config.yaml
activation: "relu"
norm: "layernorm"
rope_base: 10000.0
bias: "all"
init_std_o: 0.00867
init_out_by_depth: true
optimizer: "soap_variant"
lr_head: 0.0104
warmup_steps: 200
schedule: "wsd"
decay_fraction: 0.49
decay_shape: "linear"
final_lr_fraction: 0.1
train_tokens: 94180000
Each number is 50 + 10 x the weight over its row's rms, rounded and kept within 0 to 99. Layers, rows and columns count from 0. The size before them is the row's rms in percent of the matrix's.

# layer 6 MLP down (transposed), 1024x128, rms 0.192, rows 389-416, columns 0-127
109:48 30 77 41 29 51 44 41 48 54 48 53 36 36 50 62 40 36 68 54 53 49 35 53 73 37 52 44 51 44 55 40 42 50 60 66 68 50 47 37 31 72 67 45 58 48 67 53 65 52 68 50 56 47 69 55 50 62 37 38 44 57 50 45 53 40 45 40 66 43 56 43 52 55 48 51 43 46 68 44 53 61 45 43 46 33 50 54 51 51 39 53 49 53 51 49 69 34 52 48 60 46 49 36 60 42 55 60 47 39 48 44 52 41 56 53 50 43 45 56 38 54 43 51 62 69 46 73
096:44 42 52 60 55 56 62 46 41 47 47 51 63 56 61 60 38 43 38 61 57 44 40 39 49 48 22 51 60 62 48 39 56 47 61 57 41 53 52 52 43 49 53 46 49 46 57 50 81 54 49 44 57 53 48 55 54 52 58 75 68 36 57 48 38 50 39 30 38 53 51 45 35 35 58 64 59 51 37 51 55 56 55 56 53 70 51 66 55 58 61 42 26 41 71 52 49 38 65 43 49 57 47 59 47 49 59 47 49 35 50 44 55 45 53 57 51 68 52 36 55 39 48 48 57 19 43 68
098:68 57 50 66 42 43 53 70 46 43 48 62 37 43 43 47 32 55 36 50 70 43 51 46 52 54 66 39 35 52 55 54 60 54 49 40 58 38 57 61 43 44 44 47 55 53 40 64 38 52 30 49 45 63 57 52 44 44 64 53 37 37 45 43 67 43 37 62 55 60 50 56 36 37 61 44 55 45 68 63 52 52 46 60 41 40 64 47 52 36 56 64 33 46 50 46 37 33 58 58 50 53 49 73 43 38 42 27 47 56 36 59 62 38 56 48 41 44 43 46 70 49 53 28 56 54 50 56
087:68 51 39 52 59 41 53 45 59 45 30 42 47 51 56 58 55 59 35 38 48 65 62 51 63 54 56 60 60 70 28 32 55 35 56 53 39 76 67 33 50 39 40 49 50 54 40 54 60 63 66 34 50 40 47 52 53 36 47 54 46 57 46 67 49 69 50 56 60 55 60 55 41 38 46 42 50 69 79 34 53 49 37 71 51 44 45 56 51 55 56 38 49 54 41 48 56 56 50 55 56 40 41 59 53 35 63 38 48 54 50 50 42 55 56 64 52 59 56 67 48 49 45 46 65 50 42 46
102:33 75 50 53 55 47 43 44 49 57 56 47 49 47 46 40 54 81 55 66 43 59 57 52 41 41 45 38 57 64 44 56 60 39 34 48 48 49 51 45 54 28 51 52 42 55 63 63 58 42 29 50 57 61 50 50 48 42 51 54 53 49 46 55 42 57 60 62 78 45 53 60 70 45 50 49 56 40 44 45 52 39 38 58 47 38 60 38 45 39 54 40 43 47 69 48 52 62 60 54 46 60 44 33 47 44 40 72 52 43 65 38 43 31 56 57 38 68 65 43 57 44 52 72 59 53 44 57
106:38 37 49 74 39 45 55 55 56 60 64 63 50 43 46 42 45 43 49 35 55 51 56 40 29 55 31 54 55 52 37 61 61 52 41 67 57 53 63 46 40 55 49 39 35 57 61 43 44 45 50 42 40 54 39 58 66 59 49 47 32 39 42 52 36 63 42 45 57 50 32 40 48 42 41 39 52 46 45 56 42 54 84 51 65 53 39 72 57 48 63 59 54 46 60 48 60 47 45 55 47 40 63 50 48 53 49 18 55 70 46 49 51 54 72 47 50 43 38 55 55 57 40 48 45 52 58 53
103:37 52 38 44 42 33 40 31 57 57 57 58 51 38 39 48 52 41 47 51 64 58 54 55 55 50 62 36 56 55 62 50 46 59 42 74 53 35 61 55 40 89 29 55 52 42 39 47 58 41 67 54 65 41 39 45 44 39 47 51 56 47 43 41 40 67 36 55 67 49 66 65 58 55 44 51 43 50 58 54 46 54 54 42 66 44 45 46 52 58 54 34 58 55 41 48 43 58 45 69 57 44 43 45 60 57 52 46 49 54 51 69 50 47 30 53 56 47 60 72 54 64 50 53 58 32 41 55
107:44 59 36 63 48 64 60 51 58 51 38 55 46 55 33 56 61 44 35 43 37 38 63 53 53 64 53 48 50 54 46 63 56 50 61 66 45 38 56 40 46 60 50 53 51 53 62 51 62 42 52 48 45 64 39 30 33 68 37 62 58 70 65 53 45 49 54 56 57 47 47 34 48 52 28 54 54 47 61 54 55 61 46 60 54 31 51 48 44 35 56 44 47 45 27 51 65 42 63 66 46 54 46 61 52 49 32 41 47 51 50 68 52 43 53 37 29 40 55 51 65 45 38 65 64 45 70 34
102:51 55 42 46 43 27 46 57 49 40 72 55 47 29 60 34 52 49 50 46 53 39 43 67 44 62 38 32 27 52 51 47 63 35 55 50 58 47 58 53 39 56 45 43 52 45 51 44 56 46 53 59 34 42 52 53 51 50 38 52 63 60 25 61 39 59 45 46 59 58 47 51 48 44 64 32 48 66 44 59 40 44 58 46 49 48 38 71 52 52 32 61 38 52 58 37 63 56 68 51 48 40 44 48 61 35 39 39 56 58 54 47 36 66 55 26 50 60 41 52 49 57 39 58 60 38 69 48
116:51 54 60 42 71 65 48 57 56 47 56 80 59 57 52 42 65 50 54 55 62 47 63 34 49 47 67 44 63 55 45 55 59 71 30 45 46 46 51 55 52 50 58 43 48 47 51 59 50 26 63 40 51 50 46 35 52 36 47 54 56 44 59 37 54 46 52 41 41 39 55 49 46 37 67 47 44 53 46 56 51 47 41 42 50 46 51 55 48 19 51 41 64 51 39 58 56 46 45 45 62 41 67 71 38 55 55 61 46 58 46 45 41 54 34 49 46 24 28 44 54 37 49 69 39 48 40 62
100:55 55 60 41 38 52 43 44 44 51 47 38 30 47 55 56 55 73 33 58 53 41 30 29 43 64 46 50 43 50 50 55 46 49 79 43 45 36 54 43 58 42 49 50 62 39 54 47 54 43 66 50 50 57 41 55 50 38 53 41 41 48 44 57 60 54 28 53 51 48 36 31 55 59 33 54 68 53 52 49 47 41 46 44 39 39 53 59 47 65 59 46 58 43 49 53 56 46 63 62 48 49 47 37 55 49 49 42 43 46 55 42 43 50 34 53 48 54 54 40 89 72 29 50 41 40 38 60
095:38 32 57 59 57 42 43 57 33 51 67 49 46 58 50 50 50 42 41 42 60 45 40 57 41 46 47 78 49 38 49 48 47 40 63 34 43 48 47 45 46 58 39 52 54 70 49 61 34 45 33 58 43 53 45 45 40 47 58 61 61 40 33 57 48 50 49 31 44 65 36 53 60 52 37 47 41 49 55 53 59 43 47 37 54 57 65 65 49 50 50 43 42 64 48 56 49 36 24 55 60 60 55 61 58 58 58 16 58 67 60 50 51 42 43 29 60 39 58 41 48 46 52 59 53 59 62 47
094:24 53 51 42 40 73 50 57 62 51 40 62 52 54 43 49 50 58 54 41 35 51 40 53 64 58 53 44 57 59 50 54 45 53 54 42 64 61 56 51 71 58 44 48 65 66 53 64 73 36 54 27 58 65 42 36 42 63 39 60 50 60 43 35 70 55 46 43 56 53 49 64 39 30 52 58 49 31 42 44 25 59 46 41 52 51 54 41 57 57 43 39 62 54 57 59 66 45 43 69 50 46 51 48 38 51 59 51 49 67 57 39 43 48 45 64 51 48 59 60 49 55 42 51 60 63 61 51
108:64 55 57 32 56 55 41 45 63 65 70 50 48 64 60 66 40 56 52 43 42 63 69 41 66 45 68 49 68 50 42 35 54 49 59 47 46 55 54 37 46 59 51 51 45 34 23 41 52 58 47 40 61 40 44 46 46 50 42 64 38 61 37 51 49 60 62 58 47 50 40 48 57 43 47 50 55 55 40 41 40 50 48 69 51 40 41 71 38 74 56 44 49 46 44 57 55 64 45 59 48 71 36 64 52 47 39 72 56 53 51 40 46 60 47 53 49 39 47 45 63 65 52 51 54 67 41 36
091:30 53 42 42 45 44 58 48 62 46 43 27 36 41 61 49 32 44 62 39 51 60 50 47 64 45 51 62 45 55 67 43 47 51 46 61 45 80 65 33 63 48 48 47 44 61 56 59 58 55 35 33 43 53 57 53 64 34 58 40 45 35 51 57 26 63 68 58 45 51 47 49 47 51 53 38 40 55 55 50 49 52 60 51 44 37 50 54 41 43 60 40 64 39 32 53 55 67 48 68 44 31 47 45 50 45 45 55 67 51 59 66 45 50 64 50 61 43 40 38 41 46 58 54 36 51 58 65
087:61 38 54 67 48 52 45 42 57 47 41 30 59 66 47 52 58 38 56 43 52 55 54 71 57 50 61 42 37 51 45 53 47 22 56 36 49 31 58 52 58 42 38 71 48 55 48 46 36 55 56 43 49 57 38 69 68 26 50 49 58 50 46 60 46 47 40 46 67 58 55 54 50 54 63 49 51 51 39 44 34 54 52 52 36 41 43 57 63 50 51 58 20 48 40 48 48 70 63 41 53 26 50 56 40 61 38 45 41 51 53 49 51 46 48 48 58 46 34 69 50 66 48 52 53 62 63 51
093:30 44 61 57 64 50 44 51 48 71 43 56 52 46 53 32 43 45 41 84 51 59 49 63 45 50 48 72 71 54 44 42 50 37 56 66 61 49 64 52 60 55 40 54 40 50 42 69 44 63 58 39 66 50 44 51 43 60 77 31 50 48 26 61 51 56 55 51 45 52 41 47 37 66 62 45 56 50 66 59 37 50 54 51 63 48 60 56 47 53 45 51 58 37 42 62 44 46 58 46 59 61 62 43 40 42 58 45 54 46 44 43 48 54 34 48 43 61 55 59 51 61 49 39 54 72 48 54
107:56 53 49 38 46 44 60 60 78 57 53 53 50 56 35 48 44 55 43 55 43 50 43 50 65 39 76 56 58 40 64 28 61 41 43 66 44 48 42 50 49 55 42 35 68 46 59 37 43 52 64 67 66 45 44 45 47 60 52 51 62 32 61 37 62 44 35 60 39 37 47 41 48 46 53 44 59 59 57 49 59 42 46 61 43 65 69 41 61 53 53 39 32 37 59 40 58 39 64 54 44 33 39 35 41 46 33 44 42 35 48 49 52 43 38 40 57 50 41 40 47 47 53 58 56 66 48 51
106:39 25 56 64 40 53 57 54 51 46 58 41 48 63 44 57 39 61 43 57 39 50 46 48 20 45 60 38 35 57 47 49 39 47 45 59 44 55 55 52 62 53 51 56 42 49 47 50 38 64 45 43 54 50 43 59 68 56 57 42 24 46 48 52 57 50 39 47 48 73 53 59 54 60 45 47 40 65 38 51 41 49 67 42 62 36 55 18 54 41 37 47 42 53 78 59 51 60 59 39 44 48 62 46 66 54 50 51 36 62 49 39 59 45 51 44 40 66 62 34 63 49 56 51 46 47 60 48
090:22 50 66 33 29 48 65 73 52 66 59 46 44 46 46 43 56 60 53 47 39 51 48 49 37 46 46 60 37 64 55 43 35 62 64 46 47 49 51 64 59 52 46 55 59 32 62 36 51 37 68 67 39 46 51 54 51 38 41 39 45 52 45 39 62 60 57 50 45 61 49 55 58 43 43 43 55 48 59 47 40 56 44 39 37 50 52 68 64 51 61 54 55 37 43 64 42 49 41 42 40 48 75 50 63 48 45 57 43 30 52 42 52 35 47 58 56 33 61 42 56 50 42 51 51 74 38 53
095:50 68 42 44 60 47 44 41 51 47 38 53 40 43 49 58 63 37 36 59 40 49 46 60 77 46 30 66 44 44 42 40 59 51 48 62 52 46 73 66 56 54 52 55 25 49 57 53 44 43 54 41 37 57 55 49 37 48 62 33 54 58 39 61 39 53 56 26 50 34 52 45 49 43 51 63 59 65 52 38 51 50 46 52 50 57 37 53 53 59 58 56 62 54 59 50 55 36 55 63 57 38 27 49 47 50 45 46 43 45 46 62 55 34 58 61 31 37 62 63 58 45 74 50 45 40 45 61
107:58 57 55 47 60 52 56 53 65 62 41 25 48 33 49 53 69 42 58 57 41 48 34 44 37 63 55 63 74 29 72 55 49 50 52 46 54 55 52 51 62 43 52 47 46 53 59 48 55 43 54 42 32 52 46 38 64 39 41 45 52 43 50 40 45 39 52 49 43 59 65 61 55 55 48 41 65 58 43 50 54 50 63 37 51 52 48 72 48 50 61 46 56 42 53 54 62 56 59 57 59 41 39 38 42 50 61 46 38 66 55 41 59 48 43 34 42 64 33 36 59 37 70 31 38 67 47 34
095:50 79 53 44 47 61 41 50 49 25 55 36 48 49 42 64 53 44 28 52 35 47 53 56 59 52 56 50 34 50 61 56 48 53 49 57 37 49 46 32 55 49 66 43 47 47 72 28 49 37 27 38 40 67 31 55 56 57 48 59 69 69 57 46 53 48 65 57 46 65 50 39 37 52 39 48 49 53 56 53 53 47 64 45 43 52 50 54 44 44 48 46 71 65 45 56 51 48 51 45 49 38 55 63 60 58 40 35 40 44 37 48 48 52 56 49 44 64 35 60 50 33 57 40 58 51 47 33
098:47 57 47 48 56 63 38 48 51 47 47 40 46 41 34 26 48 60 53 55 34 57 33 51 46 44 44 25 57 44 35 45 45 37 30 28 54 67 55 51 57 41 66 42 32 52 63 43 57 64 46 51 45 51 21 63 59 51 43 49 45 50 41 53 41 56 53 58 53 49 53 51 47 49 56 68 63 39 44 48 48 40 52 38 57 39 41 57 40 78 62 55 56 57 60 36 59 62 37 37 42 45 42 43 43 47 69 59 64 46 56 59 44 60 57 69 60 51 55 49 39 43 36 48 48 48 42 57
089:61 46 42 58 48 38 51 46 48 49 53 47 58 48 38 54 48 64 50 65 65 35 34 38 52 64 60 44 55 43 70 54 51 56 64 50 38 54 41 38 41 47 56 43 67 65 47 62 46 47 56 41 64 53 60 51 35 43 42 57 40 48 63 58 68 55 61 51 64 40 26 49 39 43 71 52 42 65 44 38 37 61 60 44 54 50 56 58 42 66 44 31 67 44 49 30 46 65 63 50 66 47 57 55 62 45 49 44 49 51 54 50 66 31 54 65 64 45 46 50 46 46 48 49 55 66 53 27
102:44 51 46 48 42 61 45 37 68 30 37 46 55 50 56 45 67 41 25 35 58 50 49 58 45 50 53 50 54 75 42 59 58 39 54 59 60 34 66 70 61 52 52 46 45 58 65 61 45 48 56 56 50 47 48 42 46 52 51 72 43 39 46 70 63 33 56 48 47 27 52 61 54 44 60 52 57 44 41 41 61 35 47 63 52 53 61 51 53 60 47 68 49 59 50 55 39 51 30 45 38 34 27 52 36 40 60 41 69 52 50 55 50 59 37 48 51 49 68 52 53 42 60 50 58 57 47 51
105:55 56 57 46 59 56 48 46 51 61 61 51 55 44 62 66 40 61 34 50 48 58 34 44 49 47 52 54 49 41 17 51 39 45 41 32 43 56 61 59 70 34 37 40 56 64 35 56 50 47 40 40 46 60 44 39 58 65 49 43 58 47 50 41 61 57 60 43 75 40 47 64 48 51 72 52 59 49 52 57 56 33 52 56 49 46 51 60 56 61 50 51 32 55 62 44 49 42 49 49 52 22 49 56 64 33 52 45 53 58 48 30 46 68 54 40 43 63 52 34 54 59 44 65 40 46 52 65
098:37 64 47 54 61 31 47 67 50 51 73 60 60 49 50 44 56 57 61 61 35 46 72 58 48 33 38 48 52 50 54 49 30 59 39 61 55 47 53 53 52 39 53 58 48 46 37 52 62 52 40 45 44 54 53 41 51 47 57 45 54 36 64 55 56 56 47 57 35 63 52 37 50 51 49 43 53 64 52 45 55 52 31 49 54 51 46 67 73 43 49 52 60 51 28 31 73 45 56 60 62 47 51 86 44 66 42 45 55 58 40 57 53 54 54 49 53 38 54 73 41 51 36 53 60 49 45 62
# layer 6 MLP up, 1024x128, rms 0.194, rows 390-416, columns 0-127
097:52 54 45 24 58 63 42 46 61 43 51 50 65 48 66 56 51 43 50 37 64 48 55 45 57 45 53 46 43 49 45 60 73 48 40 47 57 44 44 56 62 20 51 54 48 30 59 48 52 38 70 58 65 57 36 55 41 55 67 53 60 49 53 63 55 44 58 51 48 58 54 25 58 49 51 50 65 58 67 44 48 57 66 27 51 34 61 32 42 55 51 33 57 51 38 56 44 42 59 44 40 47 68 45 54 41 44 65 58 32 49 56 46 43 63 46 39 62 66 58 46 63 54 46 41 50 45 43
107:69 40 44 50 41 41 52 41 45 62 60 47 45 61 36 46 54 42 51 53 43 53 27 47 35 49 36 55 60 46 54 37 48 55 51 51 54 40 47 69 42 56 58 61 46 43 71 45 64 41 43 31 58 51 72 53 50 58 59 64 56 53 58 68 61 40 47 54 53 41 60 41 68 59 35 47 57 48 36 52 54 42 48 52 63 65 47 38 67 68 55 65 51 49 35 43 39 27 58 35 45 60 52 46 57 55 56 64 53 30 59 43 37 57 54 49 68 42 67 55 57 42 53 61 44 44 47 36
108:46 70 47 54 31 43 53 61 46 41 49 56 53 47 45 59 50 49 43 40 61 58 50 39 58 40 55 31 44 66 49 32 39 52 33 23 50 62 69 68 49 46 45 66 37 49 56 34 66 45 44 43 37 45 50 54 59 60 56 59 36 47 61 64 35 46 67 68 41 53 61 48 40 64 57 55 58 39 54 51 33 52 49 34 47 53 45 40 47 52 58 65 39 55 52 45 44 51 53 60 59 44 44 57 65 56 51 71 32 48 40 54 25 42 56 54 38 45 54 61 56 51 57 37 52 51 65 45
105:54 51 44 36 54 48 46 62 54 38 53 63 49 54 51 43 52 56 52 58 67 63 44 49 59 60 58 65 45 40 38 52 48 43 46 52 48 39 63 53 42 50 41 66 59 43 57 60 47 42 41 58 68 52 59 38 39 46 50 49 59 60 48 36 45 43 42 56 49 48 61 49 34 43 30 52 32 53 55 35 37 47 38 54 39 40 47 39 59 48 59 63 60 50 66 44 68 48 55 45 76 43 73 59 43 37 53 59 52 47 36 72 45 39 48 33 24 58 70 37 45 39 44 70 49 43 63 54
095:55 33 38 53 55 44 60 31 59 49 45 47 52 54 61 64 58 33 42 57 50 61 35 63 47 47 62 56 59 45 49 49 48 56 51 53 34 47 60 52 45 70 33 56 48 47 46 29 40 63 72 48 23 47 35 46 56 72 65 49 56 53 33 44 48 54 48 59 35 46 41 53 45 28 41 47 46 45 59 53 67 53 55 43 33 44 67 55 51 52 46 41 72 46 42 43 48 64 59 47 46 57 57 62 57 58 48 47 43 45 59 50 44 51 53 40 22 34 48 43 41 52 57 46 51 59 32 55
106:36 50 45 62 50 46 31 55 51 58 68 55 45 38 55 69 49 55 49 57 43 39 63 67 43 53 51 39 37 42 50 33 51 53 62 58 52 51 65 43 27 46 55 49 51 52 49 47 52 47 62 59 63 36 42 53 58 49 58 41 63 40 57 61 59 50 40 46 54 53 68 47 46 55 54 41 52 57 48 55 26 57 87 55 67 48 55 44 66 52 65 40 42 46 30 36 60 39 61 54 66 47 45 38 56 46 48 45 42 51 52 45 62 55 67 70 40 64 44 45 36 33 43 61 46 59 47 42
107:52 49 51 57 61 67 32 63 44 43 60 46 45 42 68 54 47 43 47 68 53 57 61 55 60 61 59 46 60 49 39 40 62 40 48 57 62 45 52 55 37 30 56 53 49 70 42 59 46 52 33 48 59 50 30 52 46 73 36 71 52 66 39 55 29 45 51 55 62 35 50 52 57 54 44 54 45 46 53 44 38 43 50 57 50 55 53 36 84 28 55 58 45 39 67 53 65 57 40 58 47 58 55 52 47 63 56 42 59 29 45 41 38 63 55 53 49 44 50 43 56 41 60 52 51 63 46 50
112:54 52 53 38 41 58 59 40 60 21 45 75 51 48 48 43 45 43 50 54 62 45 53 72 58 61 57 53 47 55 47 48 48 65 48 43 49 40 55 58 48 48 41 60 56 52 55 55 42 51 55 52 50 45 41 42 69 50 46 53 55 55 34 62 51 42 55 40 29 45 40 45 69 48 50 68 45 42 49 42 49 52 37 64 45 38 51 48 50 52 46 56 64 31 42 36 66 63 41 42 59 52 66 57 54 56 81 53 36 48 53 62 46 44 56 35 57 71 53 63 32 50 63 44 46 56 28 33
112:61 57 42 52 69 75 56 56 52 57 47 64 50 39 34 62 61 57 47 55 47 60 44 45 51 72 73 32 71 46 37 54 50 62 57 43 57 42 34 51 60 21 59 65 42 48 67 49 52 40 43 54 50 46 57 58 42 47 51 48 62 54 52 44 52 51 61 68 51 34 52 71 62 43 52 41 52 55 40 48 51 51 54 22 34 53 60 58 54 54 44 40 50 43 57 72 48 36 60 55 53 37 42 46 56 55 48 51 42 54 47 57 51 60 34 58 52 44 35 41 59 49 45 44 46 60 67 43
100:53 43 42 55 67 56 67 30 47 43 50 61 61 41 54 52 35 43 66 41 42 49 67 71 58 49 47 61 67 39 49 52 64 51 58 39 53 64 35 63 42 45 58 60 43 52 65 65 52 54 56 43 43 40 54 55 57 60 38 60 36 47 48 50 56 41 65 28 68 39 63 56 52 70 61 41 49 45 58 38 69 64 64 40 57 60 49 54 39 47 42 53 59 60 38 44 59 50 51 34 62 42 50 51 56 38 42 59 38 44 47 58 55 42 38 54 61 42 39 49 39 58 68 40 32 48 45 38
091:67 70 51 61 70 53 60 52 52 42 51 42 66 35 51 58 56 62 52 48 42 49 53 42 59 53 55 35 40 61 51 47 44 64 44 43 51 37 42 58 48 43 38 53 40 49 73 51 47 42 63 52 53 67 27 41 39 44 51 31 50 46 64 42 59 57 43 85 53 63 58 54 46 63 58 50 70 55 46 43 44 66 32 48 56 59 46 50 55 54 57 49 47 50 37 48 67 68 50 67 50 53 32 50 39 55 44 49 30 63 47 53 42 45 56 51 51 62 30 55 50 60 56 35 53 45 47 51
095:62 47 43 52 53 45 30 49 51 48 39 50 45 41 52 51 56 54 42 35 58 43 41 52 37 33 51 54 39 41 38 44 60 71 58 58 56 49 50 52 54 45 83 53 58 53 54 47 40 65 59 59 51 53 56 45 59 47 38 66 57 59 45 65 36 32 48 50 37 60 69 39 34 55 39 38 47 37 77 64 51 49 58 56 57 49 49 46 52 43 43 70 62 43 84 45 58 52 62 53 56 70 55 40 52 44 44 56 47 53 49 59 54 56 55 52 51 52 64 34 47 34 52 45 48 53 55 33
099:57 50 66 55 50 53 52 33 63 41 41 34 55 50 69 62 47 61 49 52 49 22 51 44 44 70 34 64 60 59 72 57 53 45 38 47 59 46 49 47 53 51 55 38 56 49 48 51 63 42 52 47 60 57 49 48 55 60 54 35 48 52 44 57 69 42 48 50 64 33 42 54 47 37 63 63 53 42 71 49 47 52 55 60 35 47 56 31 42 45 52 46 56 37 37 34 56 59 39 58 59 68 36 51 31 73 51 38 42 57 50 53 47 65 57 45 36 55 51 45 53 38 55 33 28 51 40 56
107:44 68 38 48 59 58 43 41 52 61 57 39 52 47 47 46 50 39 40 47 42 53 53 41 63 54 51 36 45 33 64 41 41 36 53 46 53 53 53 62 56 48 39 55 65 23 45 45 48 47 47 36 47 56 38 37 54 67 44 39 43 45 36 44 10 42 50 48 52 64 55 44 49 29 59 44 41 60 43 36 54 62 46 26 39 47 53 51 55 51 71 39 55 44 41 62 47 43 55 53 30 45 49 51 39 55 50 71 58 43 55 65 52 48 54 46 56 42 65 40 58 64 38 45 43 52 52 61
089:53 40 62 58 62 52 47 54 37 44 45 40 64 47 40 60 55 67 49 59 46 47 58 57 66 51 43 50 63 40 47 58 48 47 33 48 48 44 31 52 64 71 41 71 54 48 40 44 49 62 55 50 58 65 51 60 60 54 48 57 39 58 53 34 48 57 33 43 68 53 45 43 49 69 58 68 52 34 45 53 67 40 38 53 60 54 40 53 35 36 33 52 59 46 51 45 56 58 60 45 36 60 50 41 63 28 47 36 38 40 70 44 47 59 44 62 49 58 59 54 34 45 70 60 63 48 55 34
084:51 72 24 39 44 41 50 38 53 53 40 56 59 49 45 39 42 49 57 42 53 65 62 50 51 33 27 45 38 71 55 43 57 69 58 53 45 43 58 54 54 52 59 47 63 54 40 46 68 56 41 48 52 36 44 50 35 51 51 60 58 55 63 40 54 60 45 45 51 43 49 69 45 67 40 60 66 50 68 38 57 56 49 40 37 67 37 28 31 53 55 51 45 30 43 44 47 48 33 46 67 68 59 51 55 68 53 48 53 40 59 47 33 47 57 51 46 46 62 54 55 46 43 52 49 37 55 54
109:59 45 52 47 34 63 52 44 41 55 49 45 50 57 59 50 51 45 40 65 36 51 35 46 63 65 53 62 50 43 35 55 42 45 48 54 29 45 48 42 60 63 40 58 69 52 37 34 68 60 42 46 57 43 58 57 55 63 44 31 60 36 34 35 65 35 50 51 60 46 58 54 63 75 37 59 54 63 52 40 47 48 53 47 48 54 46 43 48 58 23 45 65 46 51 49 44 49 44 51 50 57 41 53 58 70 47 49 45 60 47 52 48 79 44 51 33 68 42 63 46 46 62 35 37 44 53 55
098:52 31 46 38 46 58 50 30 55 52 52 58 57 47 45 45 44 59 48 55 45 50 45 30 62 53 60 65 55 72 68 44 54 56 58 47 41 35 53 48 38 43 30 53 36 48 42 43 41 52 45 51 44 49 44 48 45 47 47 40 65 49 58 52 53 50 44 62 73 44 55 43 39 53 55 39 35 48 60 70 40 61 51 41 46 48 52 42 59 66 42 55 47 66 32 46 53 36 56 30 50 67 70 44 63 45 48 69 46 65 62 50 52 58 66 50 41 44 35 47 42 35 43 65 38 32 48 71
090:57 56 53 53 58 58 44 57 59 58 63 34 67 60 57 63 64 29 53 46 47 61 53 68 52 48 57 58 74 38 58 71 54 42 33 65 40 57 60 42 27 37 62 46 55 55 30 58 55 47 59 33 35 45 61 60 49 60 56 50 62 49 37 41 54 47 42 39 57 33 41 54 61 58 59 54 67 45 50 30 40 59 47 61 47 65 47 63 55 57 49 55 59 56 41 40 47 44 39 52 49 36 51 52 39 54 29 51 40 49 52 39 64 41 56 35 39 48 33 63 44 42 53 44 45 50 58 45
089:39 50 64 64 46 53 45 39 41 46 54 37 55 56 65 57 43 55 55 47 35 71 60 55 52 58 71 46 59 37 65 42 37 52 52 51 48 58 51 41 40 49 48 77 49 49 55 53 53 48 51 47 46 53 45 58 44 47 58 64 59 67 48 33 67 57 49 62 61 53 62 51 61 53 58 41 37 32 51 35 34 58 57 59 63 57 60 53 47 68 45 31 45 42 29 53 49 43 53 50 40 17 44 53 38 55 39 45 47 55 63 35 54 66 38 57 34 51 60 41 43 40 46 35 59 55 41 53
090:44 51 40 49 27 46 52 59 50 55 50 37 50 58 66 45 67 33 55 43 46 56 53 36 50 58 53 52 72 50 64 64 45 37 42 30 44 46 55 64 51 51 31 60 45 50 56 33 58 49 63 53 49 56 57 54 47 44 56 55 60 53 58 48 55 32 30 76 45 35 60 55 52 41 33 54 50 54 54 50 41 45 60 53 57 59 45 57 53 36 63 50 53 57 62 44 58 43 47 75 42 66 47 58 63 55 40 49 48 50 41 26 42 61 29 30 31 55 41 43 45 49 62 41 53 57 62 45
093:47 51 42 58 50 48 48 49 36 41 57 47 52 61 70 51 54 64 51 56 59 52 52 53 49 60 52 52 49 54 60 52 47 66 61 64 74 40 51 41 51 32 56 56 75 52 38 41 39 38 42 49 52 56 37 56 40 60 51 53 53 67 57 47 37 43 44 45 53 34 53 30 48 48 55 46 54 52 52 70 45 68 37 49 62 57 52 46 57 42 51 30 59 50 41 41 51 58 46 34 67 74 60 64 65 56 76 53 50 60 52 67 55 47 54 29 59 37 46 31 56 39 50 39 53 53 39 38
102:51 57 42 75 44 28 53 48 41 56 58 42 59 38 62 53 47 54 56 51 43 55 56 50 56 61 72 44 54 42 66 48 56 52 56 62 46 41 54 59 46 64 62 62 40 41 45 50 58 41 47 61 52 67 72 60 37 43 56 61 43 46 59 51 39 42 39 62 44 66 38 59 54 33 61 53 50 59 53 36 45 47 53 32 64 43 42 61 55 37 37 49 46 53 67 39 47 39 49 58 27 62 53 31 71 35 36 52 54 56 39 42 48 66 51 50 45 41 51 66 68 48 49 49 67 54 56 44
086:63 32 45 48 41 81 52 69 49 49 38 38 40 35 57 56 43 54 52 60 55 42 51 52 36 49 39 62 47 59 58 61 67 32 29 52 54 51 51 74 45 39 29 56 48 39 53 39 42 48 58 31 48 59 49 47 48 45 51 47 34 67 52 47 40 52 48 44 56 58 63 35 53 46 61 57 55 51 58 48 47 52 44 42 51 44 51 37 61 52 54 65 60 48 67 43 52 42 43 31 68 53 56 33 61 57 35 55 52 31 53 55 45 44 61 35 33 55 58 38 42 57 37 43 48 54 51 38
115:44 52 54 52 57 41 38 62 52 41 51 53 41 45 53 50 62 45 65 42 53 41 48 58 36 36 52 49 84 45 61 53 60 48 46 47 29 64 39 58 50 25 51 68 46 46 54 43 49 43 54 30 49 40 49 49 37 43 54 28 67 52 43 42 39 67 40 65 66 66 50 53 58 59 45 36 61 53 55 59 49 62 60 58 51 53 45 46 58 37 54 41 46 48 38 37 52 44 40 54 59 46 62 55 38 64 43 49 42 62 51 25 50 63 69 53 48 37 53 47 62 57 32 44 38 54 47 63
103:60 50 65 47 55 33 54 65 46 43 39 37 57 55 51 41 59 58 50 41 51 60 51 41 63 42 59 23 42 67 48 39 47 56 31 66 64 40 61 57 46 55 59 36 58 37 49 46 23 49 71 40 29 44 54 50 41 45 45 55 39 48 42 46 51 48 44 52 44 40 57 51 46 46 51 53 40 54 35 44 51 67 48 48 49 55 72 40 47 70 49 64 53 47 39 38 67 57 57 60 50 63 42 37 44 52 49 61 38 55 43 68 39 59 78 46 58 34 55 42 54 47 53 49 48 49 39 51
104:64 43 49 44 62 52 47 61 45 58 45 44 36 49 55 62 51 43 38 75 53 46 48 37 33 48 50 58 60 62 43 50 50 54 49 53 39 66 48 52 63 41 44 55 46 49 62 32 51 66 42 62 54 39 43 48 55 53 57 52 50 48 65 52 46 41 49 31 61 33 54 39 59 49 33 38 50 43 68 41 48 59 50 63 59 56 46 41 48 62 46 47 49 49 41 54 44 32 50 60 54 72 64 84 51 47 50 53 52 68 35 60 65 39 51 43 45 81 59 41 47 32 41 47 51 59 44 42